config.yaml
init_std_up: 0.0232
lr_head: 0.0134
doc_mask: true
Each number is 128 + 32 x the weight over the matrix's rms, rounded and kept within 0 to 255. Layers, rows and columns count from 0.

# layer 4 MLP down, 256x1024, rms 0.196, rows 240-255, columns 0-127
[[ 53 107 134 124 175 173 158 117 128 131 179 115 146 182 139  99 134 195 166  92 118 154 104 131  95 116  98  80  53 138 122 131  96 149 114 150 132 135 195  89  84 172 118 118 152 128  86 173  82 124 147 122 129 146 166 155 122 167 149 123 237 162  76 117 126 182 150 181 101  81 131 156  82 112 174 139 157 158 159  98  98 132 131 121 111 102  94 121 141 126 171 106 149 152 209 129 111 150  69 122  84  89 144  92 120 102 162  83 111  63 144 134 101 144  88 100 124  59 115 114 105 109  98 161 134 163 128 152]
 [160 116 137 121 130 138  61  92 155 136 152 126 160 119 140 108 113 108  90 174  68 144 155 153 119 137 176 150 116 108  92 112 137  77  83 165 143 135 101  94 110 126 106 142 138 155 130 138  94  74 114 110 186 117 164 129 120 127 115 128 185 134 107 149 116 152 110  52 167 148 134 124 124 159 114  88 115  98 184 137 163 132  94 144 139 158 143 127 104 217 148 126 107 118 111 127 159 154 115  86 130  99 111 126 154 132 135 106 118  67 145  70 171 129  98 151 135 139 109  60 151 107 106 125 187 165 156 142]
 [114 154 115 119  78 122 123 124 125 162 165  91 194 142 172 132 156 100 116 139 152  77 142 151 134 150  66 120 144  69 116 122 166 120  85 131 186 104 117 158 139 136 177  90 118 155 115 129  99  90 115 173 168 139  91 102  62 117 125 130 143 127 138  82 163 141 183  96 140 144  81 131 162  99 153 151 107 109 141 142 136 118 181 122 165 101 181 123 129 182 158  92 137  92 132 141  96 121  89 145 144 136 165 117 176 110 135 125 158 140 138 138 152 130 116 165  79  59 130  28 111 115 160 124  84 192 104 122]
 [166  98 126 166 125 137 130 122 166 117 155 125 124 134 161 122  98 126 121 122  89 120 137 129 151 129  89 111  96 135 145  63 164 118 157  86 128 149  77  95 128  96 157  47 156 157 122 183 107 120 135 157 108 110 171 102 101 115 167 111 152 150 128 109 113 115 153  67 114 137 177 102  96 214  94 184 178 119 111 155 141 131 140 152  63 147 174 138  72 147 161 133 132 165 119 136 129 182 101 136 153 152 154 152  99 127 154 107  73 170 158 141 106 100 156 153 102 167  87 138 121 134 156 122 105 125 139 148]
 [128 149 137  71 124 126 119 123  89 173 119 106  76 154 143 133 132 112 128 134  84 116 151 130 136 178 152  90 171 144  95 125  94 123 105 178  83 104 136  89 113 112  96 128 124 114 137  83 111 112 139 126 138 146 173  94 101 189  95 112 113 101 122 108 143 120 127 104 136 106 180 113 165  89 110 108 151 153 155 181 145  67 120 153 180 144 139 136 140 121 170 146 115 159 144 130 118 133 179 144 215 116 154 132 139 165 113 140 139 163 100 161 125 137 184 116 186 127 143 101 115 187 160 140  72 173 108 124]
 [196 117  85 135 114  76  82 108 140 166 152 117  89 130 146 114 130 130 156 148 151 158  84 153 164 132  81 127 125 144  81 136 143 132 156 112  82 189 129 151 128 111 117 128 142 127 123 149 159 149 160 124 136 192 145 142 174 105  78 137 150  82 156 100 177 123  69 112  79  56 132 130 110 108 121 142 117  91 143 161 109 101 200 136 145 111 171 100 125 160  83 120  71 135 144  62 145 152 103 121 140  70 141 127 127  54 113 165 160 137 135  90 124 135 129 180 106 169 111 103  32  99 127 138 107  74 161 111]
 [135 153 173 127 134  96 127 127 122 137 128 152 157 113 116  95 101 132 166 103 106  79 122 153 132 103 143 155  96  90 136 117 121 175 115 113 130 100 223 142 138 107  80 112 150 156  80 172 140 127 147 123 100 161  81 132 176  99 132 107 168 118  89 143  73 168 108  62 166 140 178 138 141 146  99 140  73 180 177 154 102 165 146  48 104 157 116  67 140 118 102 116 164 112 102 166 160 172  82  91 145 136 108 122 159 148 162 146 197 120  70 107 154 141 144 114  48 137  86 118 166  81  85 139 151 152 141 135]
 [154 101 132 118 115 140 105 151 141 125 170 123 192 155 186 103 148 187 112  90 151  94 104 144 128  92 148 146 190 170 160  97  99  96 154  88  97  89 134 136 174 147 142 120 147 125 116 126 131 103 119 156 198 155 117 142 124 118 145 138 125  89 152 129 102 136 128 132 122 166  45 152 121 117  97 153 161 101 155 114 116  98 229 157 120 139 201 116 130 131 163 117 153  88 108 112 148 124 154 154  79 113  92  82 101 131 137 110  91  56 101  66  83 102 110 152 159 167 145 146  87 123 126 128 127 192 178 123]
 [146  73 135 115 131 138  75  83  96 140 156 170 113 146 157 126 104 143 124 139 117  96 132 109 159 119 133 111  69 152  63 102  87 200  88 103 103 172 152 107 169 201 112 133  96  51 167 151 132 110 156 138 179  87 162 127 121 136 109 122 127 144 111 127  97 186 112 117 149  93 159 165  44  84 123 151 107 148 131 134 141 143 144 109 119 123 124 117 119  77 111 133 108 134 143  81 156 100 217 132 147 103 121  98 176 169 169  78 179 122 195 123 127 127 123  73 108 128 158 130  18 184 157 100 155 128 158 128]
 [155  83 105 106 138 164 106 144  85 137  96 120 121 130  92 127  75 135  87 151 150 117  85 144  51 175 156 123  94  76  62 129 130 115 124 177 100 108 122 138 187  60 166  94 104  86 173 121  99 147 148 158 165 104 120 113  91 113 143 126  95 176 136  81 107  94 169 104 119 129 151 186 140 164 171 131 138 102 103 136 174 117  48 131 115 145 137  73  87 144 114  65 125 132 134  77 103 119 162  91 155 144 130 117  95 161 127 148 112 119 170 158 136 159  92 131 116 111 101 115 132 156  90 100 116 131 178  94]
 [ 84 117 167 134 162 143 171 155  85 114 162 117 155 147 103 155 157 108 134 145 145 100 135 110 127 157 118 151 170 139 145  92 155 108  98 144 159 128  89 154 147  75 110 140  98 186 104 109 112 133 101 132 141  93 142 125 131 139 145 103  61 158 167 113 109 134 118 156 132 163 126 121  97  95 157 166 136 119 168 146 142  94 110 154 102 113 146 131 103 131  72 106  93  55 143 150 170 149 129 148 125 106 125 123 124 189  96  73 125 129 178 101 113 130  34 141 150 143  96  99 148 120 121  92  94 106 151 102]
 [184 119 115 155  90 119 120 107 134 144 114 117 140  85 136 153 136 103 104 164 119  98 140 114  99 143 116 105 129 153 118 116 113 101 124  83 146 145 129 102 116  65 146 163  85 161 102 182 130 132 154 147 198 127  63 125 107 148 144 149 161 122 126 101 141 204 162 176 141 134  98 211 115 141 139 160 112 161  58  76 113  81 127 159 108 162 201 122 185 112 122 136 129 139 147 106 107 132  85  94  50 147  65  90 101 120 132 142  84 157 127 119 123  61 183 179 175  63 115 113 117 113  66 123  90 190  77  80]
 [112 105  88 160 190 115  85 170  66 156 149 208 158 128 138 107 156  93 167 131 116  90 157 102 176  84 163 150 137 111 136  90 194 144 163 152 177 122 108 108 125 104  85  52 103  95  94 105  89 100 121 134 138 123 127 145 107 104 106 125 109 182 107  97 130 141 107 105 148 134 102  77 157 145 174 154 158 143 113 168 121 125 160 155 135 199 141 128 149 153 149  73 154 138 129  98 153 113 118 107 149 101 174 118  93 111 179  97 146 120 112 143 124 137 120 154 153 146 130 130 143 119 150 111 135  98 129 130]
 [117 145 177 136 121 154 125 143  52  80 131 139 163 147 120 202 117 151 107 100 141  83 102 113 154 113 153  38 192 113  88 103 120  87 121 115 116 138 154  87  95 181 153 121 179  71 135 129 170 151 130 119 151 101 125 193 107 129 130 110  98 136  95 166 152 104 118 124 169 123 152 104 144 122  98 140 137 117 140  70 131  92 171 105 164 171 119 115 152  68 158  44 182 119 145 140 125 135 127  84 144 107 135 182 177 149  99 119  83 104 117 154 168 125 172 105  51 143  86 135 166 157 121  70 147 102 140 149]
 [110 136 161 158  94 187 151 159  93 115 121 152 129 179 102 139  73  61  36 135 101 167 143 164 101 133 120 142 145 173 143  93 120 186 125  84 144  75 112 177 105 103 152  77 141 153  58 118 176  95 166 137  62 107 102 112 145 183 150 124 148 151 167  75 128  88 107 122  93 107  95 162  62 135 111  52 110  79 156 171  97 117  37 157 149 146 123 185 160 131 125 153  94 132  75 157 150 111  97 167 111 154  95  97 159 145 115 117 166 132 158 101 172 149 143 158 185 131 127 136 121 133 112 135 161 143 154 103]
 [142 126 160 144 117 107  71 142 133 113 177 120 106  76 141 128 158 159 214 108 173 105 132 124  71 168 106  77 136 200 116  93 129 193 160 124 145 154  82 134  84 135 169 117 121 129 192 140 131 144 156 193 133 170 119  53 113 172 151 141 133 188 134 150 115 160 172 116 113 126 139 158 174  97 115 126  84 158 118 118 169 122  97 121 108 136 158 104 153 149 167 146 203 144 154 136  95 121  54 132  81 124 137 122  83 149  92 153 189 169  87  61  61 143 159 123 111 113 131 136 105 124 153 104  98  81 119  87]]